config.yaml
num_hidden_layers: 20
hidden_size: 192
num_attention_heads: 6
num_key_value_heads: 6
head_dim: 32
intermediate_size: 512
vocab_size: 2878
hidden_act: "swiglu"
norm: "rmsnorm"
norm_place: "pre"
norm_eps: 1e-06
positions: "rope"
rope_theta: 10000.0
rope_fraction: 1.0
qk_norm: false
attn_scale: 0.177
bias: "none"
tie_word_embeddings: false
parallel_block: false
init: "uniform"
init_std_qkv: 0.0176
init_std_o: 0.00278
init_std_up: 0.0176
init_std_down: 0.00278
optimizer: "soap_variant"
learning_rate: 0.00425
lr_mult_qkv: 0.5
beta1: 0.95
beta2: 0.95
lr_head: 0.00786
max_grad_norm: 1.0
warmup_steps: 200
schedule: "wsd"
decay_fraction: 0.676
decay_shape: "linear"
final_lr_fraction: 0.0
batch_tokens: 32768
max_seq_len: 768
doc_mask: true
train_tokens: 212600000
max_steps: 6489
dataset: "wikipedia_en"
Each number is 128 + 32 x the weight over its row's rms, rounded and kept within 0 to 255. Layers, rows and columns count from 0. Numbers have three digits each. The size before them is the row's rms in percent of the matrix's.

# up: layer 10 MLP up, 512x192, rms 0.156, rows 376-399, columns 0-191
# down: layer 10 MLP down (transposed), 512x192, rms 0.151, rows 376-399, columns 0-191
# gate: layer 10 MLP gate, 512x192, rms 0.165, rows 377-400, columns 0-191
up376 113:183137141123119129169183142121184097116157127148145121111112165122104109154123171101118127168145098127100112146106124115085061124129120117118111057158128140158143119122088077092120093062101174105140116186099091133135104126110150162111058198154148127151127103089139111115148176141164086128109085115127120168104089143142163076169217104165114144137132217144154139149154068120095116102115109115134168128099075146123124140122061127177054149183150176083134081209126098129089089154123162103114187135144135122175106167047147178117106131104078148165114144120082120126116097074125094170
down376 114:143103098118082064126175097108161092092131067131172166061138198128123151113121143166107050144069140145114138142107099165112110145129074154143102073116081140182104116174140061123096165147085134175118110099115161130147104141132182134072117165174140177106127129155142136096152132207133114153132063191114123154112091172158126145144117137152165138161169141155120106151125126083129148133133095121135152172075104127085147131100131154108104074144130190148104070125106132128094133185071136166177095115096116117143074106149131194127123163157079131181068091094077178140160144140092098173
gate377 095:112180104098159128106151117153150066151087098072145146128167084091125145073148129108098152139134122126109163168146156081177139138183081081083109112136142133115155159153132088142117157126156125082112128173141149144083089153130196137144168101080191095146174066125083087136125088136140111124098205134093105089159113151122072133158133053101114105133130123123128076046136117144137133100102147178072202131128121121141098117093141153141104099154110108185098126142049142154123099052171192130138131118079123135042156127148111107086172110136134136101137167168139137098085167116110064124
up377 100:109160115132091145097108163092079151136141128175094160187143146174142131102135113128102157198087093077106147175156089081116127173136131135089139119193083164058138129105130129120173141122154083107093086167106122149136101083116105080088073118111138089131190175175112177094091131177159117142164169129091074164162111157082118111162116142156101128234131072141089128169137127076143112075155135109098186113133074119184100110125081173156105119168127118136132132120122113132129099032173118091179137114118085078119150126133109128163146091195121174142153120124151141130105107118106115087
down377 101:115061126102173111113147198066174100134147167104117113199095174173149076142169175095155181068102152109114182145128115114169113067115123122133110075124129141110154091113189112094076133131082104115136155131093193102086145076169159122155189114178120095064092129089123091133177121174110160089119143169151148090104129119109178147135115152128162105170132144122134160128124093159102115125139117095125162177132112129101173187200173128098099140103143156067116128119148110131109109113105109149043125090162124144175126167146171135140107081093169092080101080108140199131126158120117121151
gate378 086:140126192120105154169089135093173110184117091121150099137102084165177137136118123083170084141113181119107171109130188176091125155053109101148146159142154134138115110163086100135116132130122153087154166127118110173132097089098134135112183115154128205119070120120129119071197127148112158208079107169179132136186151134178157144129139162087105116154100167089177177126167141082115187120108066112155140060134180118141091080095142161144126125094134133128068108088167167134151109133121153092167105133105117128085095158122147096071152094136185157132122134042128099141112133093080106099
up378 084:130071127082091031091159104125116167080151135124095099150126130151137137136122120148175145125136098128104141170183129087141078173128121185119172130121141104129107161149167117086045136112063186060132132107107109115148150128191109071110137138094163108102149156156142103162086090131044131162097117150085151091123147119102098127149111123151147069160140134166144131126044168161134163126135045116104129115130118112091131116187174059110050114183118125134112182160111118135190090085122174134121155152126088098114150132127131179167099111160157117093046130097136160151155139103132133120
down378 092:121116169088123075135138184117120138109167092146148098071092129204093109091124142103095148121169166095092182135147097139113119135136103147105135144128143083083110100114137161095148120097126162102174129126102095124174103118156165083092149135166146126113169158085037125087204092153076130137110121173184156116118114107082103067128149153220082106109114153121117122126111120171139134137183088102143057169091127123136161098137143120095138166121057174121144096163149162074123160061188134130083196149123164061128131136079104122136137114086117195132107157107103150117123084131092178109
gate379 097:105140148133118135132072178116137138106126110120139069143126094113175142075199082089096097100117101131146133174200144132133114227160096126127121125069074127116115134080175129134174145141097125148087131118137163066156181148151130102149110188130149121146116131123118124090155188178167084115168109158139110117160109056147182117129097202193090146148131148154176142119100135146121133159189091162126093114085103149082106128151134198127117145199124105104118150170084114134162122155124040152122126046131170127125154070118122131145131104121084154100137087155123116087059140096149099110
up379 091:141134109149109152147165139177120158155116148108144080128096178160168153159075141111126130104123158105145124133119083083121124051098150124171143130187074117206174125160068148113163124151129143102122105148119122165119096104102099125112152077178124122060101150162099094131167157097019084125123080167131193128098127142135143225197163094081127114118158066078150103069122162108126123102123145158161046156170102110137175129153105120167154127183118128155142089057151132097160094156127135100171122163083131160088099147134130118150142139072165108132143108119134116135113099129078163105
down379 101:157148143126107118149128136168129137158081104119137086116115079051164111177171128115161083149164155106091129112139085122080187132125100113162139132143149150170123180116089129115051118148186132192139113093176160098075081169105151056108045154154140103084171143136104146126133176092082072175143111163152149132073121069152117131090100128033085085155161113123155154119144148121105159112156136129152079131145140181094153158104088114140168153143127092121160079075116123089073149120167146175105160144151159160104089101146136125138086104163065087093152121125113188146119109137076123129
gate380 092:120161042084121109077132157129121113112090114087206165098112139151085132168097112131150160152103153149164093164183132130112114132110074145213135129083189188145120128101162095143089082183120114094127118089122106153170090139100127082122086085122085089147159164084127155108119128127146110157141132163117121188107172141129108147068141095148105069116135149125141147154131101089101166106173141100124099111128129143123156101126148159126140168153080147088040144126100061166149149210182126068138117133129137143177147078095128095116142202062145182154108110116146155096155129101096070109
up380 098:141117173141135104106140101126146128130125149142083183137103107075138138140140074067094159049137152121137147133177163224103164125069136115152174073097159102095142142134093084068147116110110092114143159120116135138184117129169030156136182130141143124125152133175149130146118131123084136164139127079133139135074173123173101096107147203164122134108147172088144146137070060132157120193194085149107130145129124106074088108120152144160132119177095050122172143187092155116116116145130086168121139129182171105173133154123188124143116121105129123103170107170156062120112105115132122070
down380 099:104101146099138113173152140113140125182141137093111130143135103126135130077094139088138126088126121113187102120069181123148165120145200145124191126082109045143201182099129146109185101102138045180120118139139111108112091073088181158121132112175199122102152163176115134095115113173120146087166062087143137108114168045131116093142119137116159085104137127110129096144129136133174093172168108115061142114144202159114107204133117166113130142127140099127175098110104124184073116118130182142116129124111110177081122152101118117126078104113179163109063168132105091106158113127110080147
gate381 115:094106043152141121037161117143159142136108148107074125126145147158070100163087134147108117186091095104045120149111177091149094107147065097121090175071095161107131145127150140122136159121180165110112193113164145160128161077160103164094106080074104126116172104125092127115105141129139064131124107150105165172158092099100086177122113129086116126076154164132088174115121143102166179130147077139120153139156096141131104127095108185142146152126137140111099095059121144130182128147134150176118201108170161142156164189134119117164034148138144157139102172077094109126153122166133139124
up381 105:131154086104159127072161137152090115099094089117090131136130156146085142154110135106185161112113138241127064145087101113164098113123132151068082066170159157133120118182105180140117146090153157145171152172125109160108174170132150073154113100108119141113164122120172131141132112161130073086186119085093150172128054094119119088123117148129142124158140222100191133145181146156115106191141118141131096195151133167136096159158130172132093145111093086124089094139102165120163096114098100158194126122143093110117090117127126118119069131156102148178148127129114094036102134174153141114
down381 103:053141144108165082154116104115179113089061129127089097171166167106120170148122124086120170142107105114104122118068071140185123090114132112107094121094172143134134175129192168120148100139175118075161136156097158140089140098126178166125140118119149113162093154121059165112143075159089145103132054164151127138093110107088144139093102180102101136093158193078198138132093141112155126097171128138098114114116107143187116094125065150160034099101135144100130183150138135098122105088100105131141195167182145143120101187084134137074141132085123141163087130150104156135123089202116150116
gate382 091:124076151074114156146153168138145145192118134108099146136176074125113122128124117109119171157150145081150157129145078115154156133161130145062149129141102105148166135153113169146096162158141087123133033089076147140184111156122146179126078140049083177154101100088133055101147142146133069149113122165128156175097105120137093162123111153110134086116157126088212082106157130123166189092153118179200150118152110104116124067132094112081143172139108195103152151120138156115101125151108068126127142071147150138099109120138141076177118167110175081098132064145101115059155136102114141082
up382 092:145124077128152142118191109107115140083150169093127112112126142099105135071152143112105090079101151088138143153095176098180108123144134150078222102081121081160141139160155135117094156087154123069111192141122154133127139163134102094162150129091089080104161132094148153155086123077150146125095157073139136076108135090187117146148111155122162090144160146100062130169142142142081086173096120131092178080091124118124140130146070054099130102121161156136088189073199114134163121128128191157101132170155136142147141142127101130075145147116098164185101137082153108157095115112230149091
down382 095:146109073141110105114111116126128147142163114130084118096073136089097105095091095175152096123104063170106065096087176121173109147129145096118157140184152138128095107129138097062158162124135145133130146128069127098116114109136056103089124107152094152164090154183083195197076093093140195152136147148149102105123135122202133143101105090182092125099093118176084179124163093170138122161135147076143130103113106145162113129126155119162102098166175058107148104137132139104149129158079127206148068204116126137110147146080121196130100132126106194118157132137150108195102167166148141145
gate383 106:113156065092100128086137116125117142078137125128152148122102152124147103074130170105124104111129200136098127113127171130132124132134087146133132123133129085087084115096091144100149128175059049141096152109092095101137158102162065108095095146085161127077207114065144086190100081144097159121102162116161142175073146176120166129036154201118170153111093152126194087170184084124142142153096102124125048120102112137078106106120068134100135144166135118107051139170103179139129106166130144130101092111113136133137151114109138111115162154124136107122165072067142103127120096087138184137
up383 111:099140139128145077142148086096105087181080166136099125090170128114134168150126108106120128088111161091198122158133125177138156137091104079144184149133141125139092149098092091112108111094126081122151156120119219199169087132091096132128100138114150147122125145132133117091108171124105134139135072147186114163138081106171111159123086117111108073074095145195163172072157106163113106210118091140059097083172153173098121156155152141127079141086075116110139088177143099104159146100114151152096115082149132082139200161066092050155088105132171171131126113135086161144122147106153110128
down383 109:116133154193118160172147068085109131113096149098140120125083166154121173100161091120150147133140103085115170120128160156169150183125169082092137092114172119082165135157126112116140127149089109079194115132139154171177085088172103152116080112088138167166102134113129101065166122098141157088169109113145182103106168085135141098172100095159150064097119137182104132076097135136154105155143153083099124090145148142129103105164131078066104117138113119160058139070135079078124156149120087163065180118124181129100102124106146169141034076194152163075126151147125163147101121155129100099
gate384 098:174077147184080106132112092138131052121148140149105145154149114125096104151143075152129132059166177101181134093142119152107083109150169161187129113132156132116082089144108113157106129156119171107067149192079069098118151132071148140192125091181102111163104124040179157120097100173049084119140141159174101149116154164195128165093126104147172118108204099092149114109119192141141169120118133129092086105132115160151138153082120127131138112158113115107102115107113143109137163154159142134085139138160134179147093171121146163145098139106096137163132188165092080198092101122110177123
up384 096:119139160146120164094133151143179143165137107137135152087126086126139133102099125162141108153107149114164078155142117118141061104121200107150121142169102203107085129119211125130095124153080103151105119094115085120067142129165093138135135090084150110142132190137108208170179100099115149158146112132170100154113143214117152113066065119201188173149133096088134182100168222172119142111109112113119153124112045079114103108134136127087136164144127127109123116145093139099125115151146152145138088098177111156091056146131122159146143074114180095112094104170155117121157087167161158167
down384 096:100137110143117142131113131120169075105152116138114103094106098178113140129138092175085150125200136114206104145156207091130147071163129145159106137142089093104119215098094093140143153125105074129188120113141147087131113136121145161229148114150099107125129172079146111116102107138125070065106131165114097085108123170175140123112138086158107108076107089140099121109128120159104168180123111188181115121069162137122126172110168151092116140080117104119141223177119161117109134122139168095121147093114114136146101150126193169162155119122139113083173154141119116031086102133129144199
gate385 104:195086150123169127111193150101188126150181164117118105160101059135083136085094178183190149094107129185092152129172147146068112103138113135075166187124154080129120102086147116139110102149147157171183138153119123166102066155122196125144115106152119133119104140150082172129078108138130137088132146107121120141133177091128087106111102161123092175210140173158126115083152108118183147146093123141112157100073136106100162135035125100149176096156125160087134057090146148117130124088144147133117123107122137138152114238126084113152105098132145094092128117122122097095149155118142145068
up385 097:189105168133140159158149142130197146137135173109079161175182075166144136109152164177127139157129116146156175164129154121152136138166109131167092131141149087064176151068109144091080011126115085088156087105090127092110093133107126122108102086170180126130140185133120124094117078154127162143161093158170094068112107168121128111130104123191143134126144163122128128047109140187132095076114155146105123131107148154151124208130072081125123156150110101132085134137164102100096199088134105112105135043114134162132185085138130147146131108126150093121122153072173104121106160099128095108
down385 099:068140097121190149111118100145145127108136173173165121090045216113178146071106128097167130077117106172157151186144144120081142125137150066138106192108127111074133094120152126130162087044169114104195184155149166150161114162126125125177109088133093198157071072127152151125132197096151137091137167148163082112102153115176146087072125144144115094134174153173121148066128117142143145106148118163104171116112203146155176124128128152127102098167142095170161112138133084080103082106084159080128126111143136155103110153085082081158122158129126135123119145116130148142139099132145140119
gate386 092:231118144148128136051110131106102126108106128109120172147110114128163057150131148097092151082125141144064095135113132139134099185120176092160133130150152116117097175126145165184110121165089100123154089113122116125039125126064170079087104122133112098163136157088119135163117119157104138128062089147117117130153164089094138125188167142164119150111139140122100169083134129181140070157105113149143095110092157129148100098075132111143137176178125152179112114132135027188108138061136100108135172086148149081132208131162121153161148104102143107119140166123151061077135201128148159114
up386 091:159099094079088114059166126134159163158157112161155144186079059091157082034073056051115127122112141103125171105073082116058140143134125120150151159114132092171058154125102145122095115125099154155128106129144145113122122115126187103167072134096098120160181140114115076089128113140097147132140120152164078104154128104116170081122140155182090120131140116102088122091133083164134114161142129164157128123090154163127123102085125158080095127141105114114122116119175120178131115154140143115111118130107134081103128086155118168133175070065141103165107077107168112085209078188178141149
down386 100:151109091093136147140153109142158151100148106135153113082079127087130092091081189132135170132148166114145108139083155092133149143179145124133101125117062199107111169126153058164182163081170096125153134123132057165107208147156082116104140098120082158117127123182174100120116137106139087123104159104133047100057096089133143128133168153159125156094037137122106101125146123124117158102187122100194131130137144140118103161163181102069150117106094118144104093118170133190108185073124125057129136118160118114171079185099147093118145131138093174129108127183159139134117110092156184126
gate387 100:147183124078135116124095174095150167099120115140144140135138115136177199154158182116193142089085162063109078128062124103074144068163139133160132095122141052070081133127088160138136107148160156110161193152121157101129104101157183126113159086139112155137170130132144087146111166146131136141122110124146144138112150117148134156131079108048069155073173136130153116102106181111157135129127083117149100155099099167141166168147128150149110143166156178108092087083097077096115129050084157159146111164107097102175165116168154137102195158147164124162172162130096096118047148128084112140
up387 106:124177090093108171134141091148136101107174169162129151109152101138164170145185135136146062127100133141129134183128014136099101095135117081139110190151106158129143161134151101117091106126099170133123196193115102061111124161150129089126098104208110126119120062091109097089153188102127111106118154131096161166109151125154162076096093055153140105097128129148160117128103116134093146144121079151117110181133164160067139178133147070166068104117164104173139082102139123140123136147129109116176058138126102157146102075159154153078109095097173130163130110177102109163128068144077112151
down387 105:153127117124115097093150205111132156080110134145145172093150116130061134137142115103101162120086126072164137124111092153133145070157142133127144127138141130164076124145156138151169171059170094145123131145098138079149163115154163090022056099093125143161155120168145146126146122140157165130185122117170145151083111135216135078127169181070125158123171108110122115119132187107125169163115122099155145143141123168124097095090085155089147092152136115128062103153093089116127139090143173150049154173104083099126098136182133170138157201123168062179131098171116147133136161116078100156
gate388 099:073117195128120085154122117109201129114104155098171104125142121145162110110109183101148121130119108136076146110156136136101084109160143187168136135110172172076125166102146143134118046139129169112172174089089107122141203110153121127147138085111173129121106036119095146143146113121132069153116116104077108115115100052120100157159163115076143164158180074128157101128154090142150131112180218141109168181120184139113094084081136173086164097133132173157059130107148149181163126136162109114160121141106145168106088124137161130132152123086140130129211119158119170142106121118182078144
up388 102:130132129109155132153156092063126092100201123082191127174162133108132095121191156074113080127127191086177102130066160156096115174158118116122176117121175108146088103113205133156137136104078096123101091096129129081064150151100138117122143132110129122121103133084178111136127155108063144135150087160155142128160156092126136088169109144159141114068147140131140112188188126086115088136078105074078066160125181110093123130106142094082086112081111058103129165112110125115131117163143146126179136119177130109139171168080095146168123078153171104116114137083134124045101090098168139158
down388 104:089123095129175131103106179145111094175166102121116154154138094119133118131125113135088153098125136094120125170092180099107160055079116116151163079149114096110080093133188148114144096120118127141085083117164101111114135217120164147113087120156126190117128084131149113096109209121106160154131120162104151124117107132084060150129112159116163158124123126110183193181199138144071182124118101129109132134156083141146118116111098178139134145089184091119127098061113121139125161125086068121132123155173111154141153196191106122131054109131127116107083183139161104053141055072147171092
gate389 108:108075111140130110114143122156132136134167118161126111164142196119109122110117102079184175117154080133151090141121130207112065148131141111089111134163137110128123096138065137134130144145100109130097127110163138109177190068170113071152083118118106087148156163148135132189141133130111160109148087185126124156135114152107103149123102122116116124158168135173141132152195131124165111133030121119136095104169085152127187166173134132089119066180132125140134114093128105041019124111099056146104149066040114099199118160082095130137157111160131149101116112129175136139170098110121152165
up389 103:110183132154133134115149139138125105175087151103115118153060073161139103144181098153144069172130148097089172152126104051144051197156091136197171086132156093149158169125106122115080141148175123051102157175159131119114099154140156181145105114075193127074133149113133134200108143072087099129154079117152169117104148126110162119200170074143138146116100127120114148107125143113134116134146131100148150126118208096121165118074100129126050152096095097149119177169106148109105132153135163159103108131121115090173136123118075126122114150170077144111197138094137132123124094085122188154
down389 102:046172209122166085123129132157074112173104116207117128101150121146101112115120078105094091155061152118128116073128132057121151169195131113164151148184101130180129091077187154068113119118160145155113084126094127110132168138080132141168147156146106108123105094141180172161094079174128205179121122174089104103110067128157150173096100083074105158107174128110161135130099075108113143143141102071124144138119108125111145170119159110172129132122128139127133178180112128152187093121128154125146096128122132130148217145106166101141141161133137091171110059182127112111119111145124163129
gate390 099:162105155115119194120110169112126120105141107133194116139115123120118150072146142144099124090086148137120120089135153120162156085096080111111127150085179092107127109144131156164112150141139086138152100128149117079177076066157122130147135107111093161096057079153102118124069163175154090046166152091138144128165103124137182098124137147075176125115146113171089166177106143152154126175069058138120167135161131096129042177091186149148100101103141109041113168151130125080067146098168145083075089132065115158158154113117065134108103114127069164145132128144169141171132103137112148156
up390 099:104114143081168162097214121193131139087093127169069105164181122160205119122148111112125132099120153138095209103152137147145109114177088118167163126106065092098101099136088162153096175138139149128135099113116137167120125135131142167095126141130132163087199174121119138150106170124073175061134162162108168132135175112158081184109151137169149141174160147121128151129150123111144167123137162153147109106165110183132159103195176123138140152171131157190112094116119123179143189153089091111123175153097136084124107162131160191174078158157155135094106096077119145175189193140125111117
down390 098:078123102136118170077185114165093131137162107178147100138087149116144142121083106070145122101111117052100122130124134138105157181076141218084090128147164150119146109167130130156116080176094209106128162176055147091101152135142109102134067183137115122083100106131140151164117122072113136184131113066172142097158075165089101143104144149146041125163097120199124173061123099133095155094136146087160109119163144161126167155110064067134137103121135142187148131153098124158159115118148061092088118089141135126123134141153082158087105127111161174115132143132116084114135161151101121101
gate391 095:144117062134159152137145081104131127180101079146151128069173117169145140106106144156159108113173112145175118141144170068120185103156149110167084129140059156183166125159171170156134193155142174199153071106107148098153125183096110106160121147110152138124061172118157120058172122117106121105174131094146133137096125173076182080105140081155137141168177141163110183136149081119155143166174135160127105121134144165111110111155164129166125118121092161120111104102161110141084127137069116138132134063150159051140108144139097164154172144059091067170139137113097078141130093104078117103
up391 095:150100172142136167148171088126131149112116077129087104133139112127124175062099168131083117142125120121137149119114091154161149116079097111041124115134127122101136116148143107091107094164104105093087107190153127168131101100192134108145136122139082122164135110123169133106112141129107113098143131105093159130137144156231091164154182088115099123094126127158107168116133168093169098125138204126132113106134118116210090137041135093173126085102120132150124135147159112151146128108138152108139110086156100118111076169052088114162045134136134179190216136085183177123164115201166136083
down391 093:100154085117117119122160093096170094139162097139165187224171164070149139065083131128055134122084151071104109087164089155148084216192115113164187133171129108163126129096108113119105127095111159149091108114135079105059098143123180139106101074169122140072097109113106180187130135180134213126136189129128161136125132125120137159166106185129140165104114110123097114129065176148139136159123095145157151154181096152148161110143150102163159152154120145134118127115145142140158103155182141140151157145125144127162128132131138111227175119135177149135129105158168141103156124127103131181
gate392 097:158083138153088120119084089123122127119153198131070115107138116139150117131152088059126145072142078149091084161144190103156103143177160158089100091120097154070124122037100147097170103176113133157146102133116129111149112136104151079117151116126184155167166110155156098111089074116143107105164153108133134094150131132125110177102135138137103153163134098163142143151102110148067178157170106164174132153123157120170132085139099088145165094091101132118016113105123131124121119137208144039073117100100137166135109163116206110121058138133075099090105134125111127155125172163071145146
up392 103:105175150177130148143145164119114195085092114117204084107081115165099116158130098152126160140125120113134139095133144137055102188124128183109147099103135138141116085170134097119185055131129093120158123160080125150158116151138173115136094207178111107101124119111124140069183129169110096112111101108066159140143156137099101077114102123175156149069123128114150096133106103163117137141147110118169095124092164124070159142148102113219124089085129204101173097167125138132161181117186182123115179149136091148141131107114179141176191132095140142082125121137019100133151101104126127117
down392 097:071159166133136054102167111099140165090132083127115056145169103076102130177079128150148097093080173158087119100173098121161096175189151084173148069115103185122131149134093076120096121107121134183109073159106158162140137122082105130105204161128118054116149097139115161123122117117121134120131152107144072155159104130112154119190190122077121098166111119209094109105113139081133141148115151166129119127122148070050150090100120097137171142170124109142183098099110128097154117173172109108196083115144135088091132113134086111108136092159168171123072141092087136113153102120117150123
gate393 091:191108143118069167111095102150092098166173177104141112136107083170187112087121080133134094122188181132069194090137093146070132067153134179141119130125190164065115161149124113149138188044112098137126167177115112104040123137181090076072112171129125161132120173101117116122144125057140093125136110148148105120113138147128140149086082106140103101157115172111106153083135117124136129091119167094112114126149054148169143188125118175046122104140154140129138134104114145109085129108126106125115136078093154123112074105138113138133142139103178188133138185111194122105106103162156148123
up393 088:124165159130065174104127176124167117078115093158090134123157119157132175102148132134169143164101104182183133180118126174086149172127137104100124090090075078157120091078099164138178106114091196103154157108106173127167145147128089082143113143074153138119171145106110163156153205120107117184113173129072088128088081155122137174107135106049110179144105074139080129157086116090099084117116133151114151185146084130116135078137087141106083131091116081177142141138177133107122136099198083143139103127119046165135122113100117145140169101100137147151164063117161125096140130073132165155
down393 094:132173064119118119141096079066104128082171183129127113084102253109083162133129143144110102115140144068105142061107172130113091110215137163140145167124166132184087080142122130137088121147141113190087084112143099087144130122120084056080114114126141139104130149126126115103120163184126142132128133154086062138141129104110130127139140150094171165132125085123158076135179112045140134125172125122132178157144116118138123113144103178163144124108147066133128137152120234083160067097056071118076100123155113089147112110115116150155170145129149137172148108129114119111134110126133167126
gate394 108:134100143112091103147124158104136092132119097101158146112158141165161081165096064144114169091141114187148128104109094145172154158143168123149150077151089146155099146164107159171122111140144106105098116115136174102112174105140138131061143122116132118175157132148122178153131109148188133173143128100135156096086102153120182152173108190127095194156145136109124133165102170174110092121113159115119110134131138098082158154114166175103115073229115180137067099171149059174105150127158096071099141159122088096196112087097132105147209149104074156121132093078099101140073052085120157097
up394 102:161122065156086120086122146074176112130115117178142132089119184194103083151104054147119113113084107210165124111120071094138149133141147117173103110132145151111118146148117109146140133081152131081122167128134155196110117094135097165104081117191113135112156092159136170075157123115150108178119107122090159131159104143160165162235117190089190140139137160125137126134117097121132093110140122107134116202188106103105151198090129137070128132132112118152172168159156085163085218060146156092138084175132168119151097109143109150117122120136097112133127089086121121138133094073134144093
down394 105:065151157130161142148039137103062143055111123109124169163153126143190119142138099169123147111132165111140167101141135175101159122113157190114093109085143126108138144134076148132158187153091075179118157171103038128148107158112125182114157065124100095121110131135124150195107117210152175093125117085189174130116089158085076095182199153123152146099136072153143110106078160170158098133094102108129133065158141111150097138134165101157203062125122148143093079100100122175127161123122121150125108136156123114121141117118131121120159107151130120090133098111080144148095146175108166163
gate395 113:142095115113151117151149177100138124161131131090127126192083115111188139121051103146097132095144094115180161116172200155120134147089104171126162164090146142134150208172153060094073145173177139054121111130136105141074133084078158089134152133083169132192105141111099130115161135150128145108116129115179174201133106124059127153151112153118126165058145106091130149106145077151122148129111135171172162124173141173081077126068174142086126167081092142160154152082137139171124091122150099114196099108143134143163102137097134135150138141088113151170088121164147132124112143176147056129
up395 104:194085128148128108105141104084092159137126110059167112127108123164172094170157133102134225114130056140128067091133074077138118142095107116147150133161079140137152059120089123115089109137152096146091162129160185108094179168157126142130155114120093129185113196159156126083129073146185093154151155131097107128087021152116114094153147144125144100113115152147145106098149087104155127124125087140125087122134173143140100148128143123140148102139156111105109154090128125142164132145114197124131137171136139177139122127078138134211184159085122129166174078111132190179101133180057083140
down395 108:122133175139122172081123151105063137072100190134109111132096195132075144116183173151160205165157168080093153071147116122100172137154164095151164098105103124144225168076099160115086078133146115109098164146112106175110148109155202079155096107135081072133136162112111091193103161127126114098121211143138091150141158112126122194107124124150126111189100136132158158151133093118174154088131112140099105116155163133124095171161133107126141123095192165124073071161109128082104170149130154128100156150120083143080123135105108145122153163125109124140179150161115173081132117147126181138
gate396 099:138089147146055126106137119131126171107123172145134121116108104079140090082131118133101184096172136150137084107128181101113096167060153086127132065173177119159128094099122174134156106163146123062164172111140150070148093122088137091180095125134150108110101077126148179122155086119089145134182130100191160160107147112117114056101132157148108074008126067159121185116119155129119063108138140103136107166107172144125115112092094114083091162111137126138165127129126123121126173124155136094077126118123128125159165175124066129167130151087126099153121146116094127155114174237084112106
up396 095:161154094157106131168171121103131162092096066119166133108207211103134148165180113186082129159148194088119151140082121117151135100157157151169168128119133092111140161121082112167077141169095113165123065109157100105142150088115151169131118097028150111179116111127143122147118144164114107100121142119121131169138068155115157119115096163068123136123150083145168124160126176111111120058106194136141087150155114005186146077101168131203187096151203145107162120124110142135134135114077163139142133094128136129127112134127104136110107137113099133151102109114161160090101115117105089120
down396 096:183136135142098111150194107092131132123135148118102117132105143174063128119207152144120164114142109098141120109134103098049115181104169111122125108174153154181101053112171125207137094149135169127121219162159109022186145051129113145184110170156133174203119128105136165173108106193099133127135113137139155078116109165119142146094138160125159134120136075131159139159141100127133088153152112124148147184125122081167115143098140120168111134173146129123165167103130084180148121087126091136175114189107126104142110136131119117154124102120089147118089052174112096128132190148126117081
gate397 098:089126091160136106151122059115103157169112105178126089078179155114023148072095117124146141084121111127043131155157155119111166129109143119090100145143121149162112065142157163112160143147129128151156129179074175046080145097122092069180135155118183072141110111088065099029112094111157132100110165122136176157099112142154110113179164140127074116172104117094119126093158126191119083171143133124117135102115078078162130153173138120154096091189114116155108128116149145121092081087179095116153153172120109116153159170129175122129144090172144137106091131137149120095131132126145117158
up397 095:151053093157169142116162025110171119194107125094110126128127162088150152089138116148098111119144119103163167178125171153092121115148142124163116128143138075100136101132172103079127154131117182150117093153089119103146146074143084101129114141111103089108098149166161083095113126136135170058102119136173108201161174153081114099144125091103148060161126114121186178106155124160122117089097171092120144132105144097141064166095177184125075140196123136079129112080150113114098134090140113124138057073155174058143173155109161105077131079101144153123128186123121152170117135169110142137
down397 097:166115123117143145137127135121155115156130171111132152089117101130108153111161208154071162193104176150098110173123170098171122159184128163172157157143164047132139159048128143162117132131087077044133107150151103145140105163119134158109120103121130168160159117097105166151164122200140086119140135196139129140125097120133135156095161159130141073149145132104169073101082177100121150170177201149131159179097081144112144126128153139121198158159184162185168124148104090141167189130129119132120145117189071128104088142159177132151150140131136102138131090152159060058168127140143106131
gate398 108:116078134160097160109166147123149133065099097098089111138140151145139138140050170141154112042103151109110115116210137130187141123091127146105136121119093130125101136107093208135147153193152091119121119120166131095095107123129175143172135087163168196122122183145119135150138185121122159095133165150112195157085121164104106163125127143122127106152157105096165059102126130083079150135115188140215116131155113169130120181088086126087128161178161131116119138100157162110081142126146146130110085060138122171140099162121045138117142068155077091134207136151140084094097109157158108118
up398 106:051126191136181135144123117144173149114102084101159075203133131141093106163137165150177115115104140121144140104147139142155142087105105119160105117177104133150174179138181125149154190083118118175079150106116076089074143098153117126119165143145131157142115168153098120167192113112139197063159133083099091091151164138128113161177070116129155138166133131041139107111149134138154099122052110111177134162148084178083143172144162127080102175131156144108078129095104102109139124105168126148182137118123127137112176156149083124106130069148134120129139022159157148163137154113093128070
down398 105:104149150087170149187076134109112167078076074087121116124132111121162167110118145106167099177141117157141081101129114139116112143125175096130169161160078098096153165163117138217143156137130100144114131100122067103117097116175130181100127155089176166174079125157103090126148103147083178133139127092096130134117118069171149090187093188117173123114131168130145116111148097195109107109124115166150172102132206130140122106112145114175134117116185136131161132134088099151133161200136139136167168176122181159122181076141138024070084096131129091152123115168109152175116135090127098093
gate399 104:155096100123241166103117085146082159138118126132188136126167119145115114100141125136099170100126069084160081168147124136110117157089103102160128140161193112112166100176101125089135120060115147145160146093168116135108057160120130106113032118148083118110154144127126129158142135103137133087086175163110132082091112136171193129081151154108096084119149094087185167107118154113144172135082120131109076144122137144167090140150090120135104123193106140143206138121125159129149069194120112191090098105174112074133109170147141091171143165127091187105131114121102076159074095118107113125
up399 099:129110143151183158129136144166135167154120128095116172104173112094143199169183121117113138098151120145076094144103109123206136104154140130149109202112169113080139108096126069152121135114141111093106118167144152151071149071143104102094128126148180076137155131097074147033105125149119072123108159126075109129156108154162125103166132136132126141137103138129162079079163118073167124102057171137153158185115120177204102117064130148108111139120120102104123164145166167111137138135129114087137077117128134084149115113105163055152162168138082161143188149144107061148136116129069181205
down399 097:104125151163155096116169104124160137188053117128083169081087093112110144168167144122069049153121097099141090100104128132142127147191080138086104140111150128144130160128158125109103196100133096135095130131101167165109156093149136190096167109102170132081166115127153122097110130138068144156143074121117210177095073096118118098127146144137084151147080086125098170109117107124126087164091136161125176144131090118171104058162106121167125129021134149101093143162103115137155167089115156072158064193143134162127149123104177117133114132111170104113097114183136175119098173178119130160
gate400 106:157120081156106110197114132120133086143087202071159115118130157098141123107161094121050157176132130095103116076185131155119064127143163072130121142144181138169154141129139151126115082161141127095167136172116156126100161116114096168109075166092107100089145091093163158158085123122177114108130139099075149086142099093134167156150113185149023161153170115152103145090071172120093126154163152133135077101151146187138139150118159120170081180110140102126116186145101101084136144081174111194113149120032113122148118135088138102143141129122105112140157117095169115141177113071124099167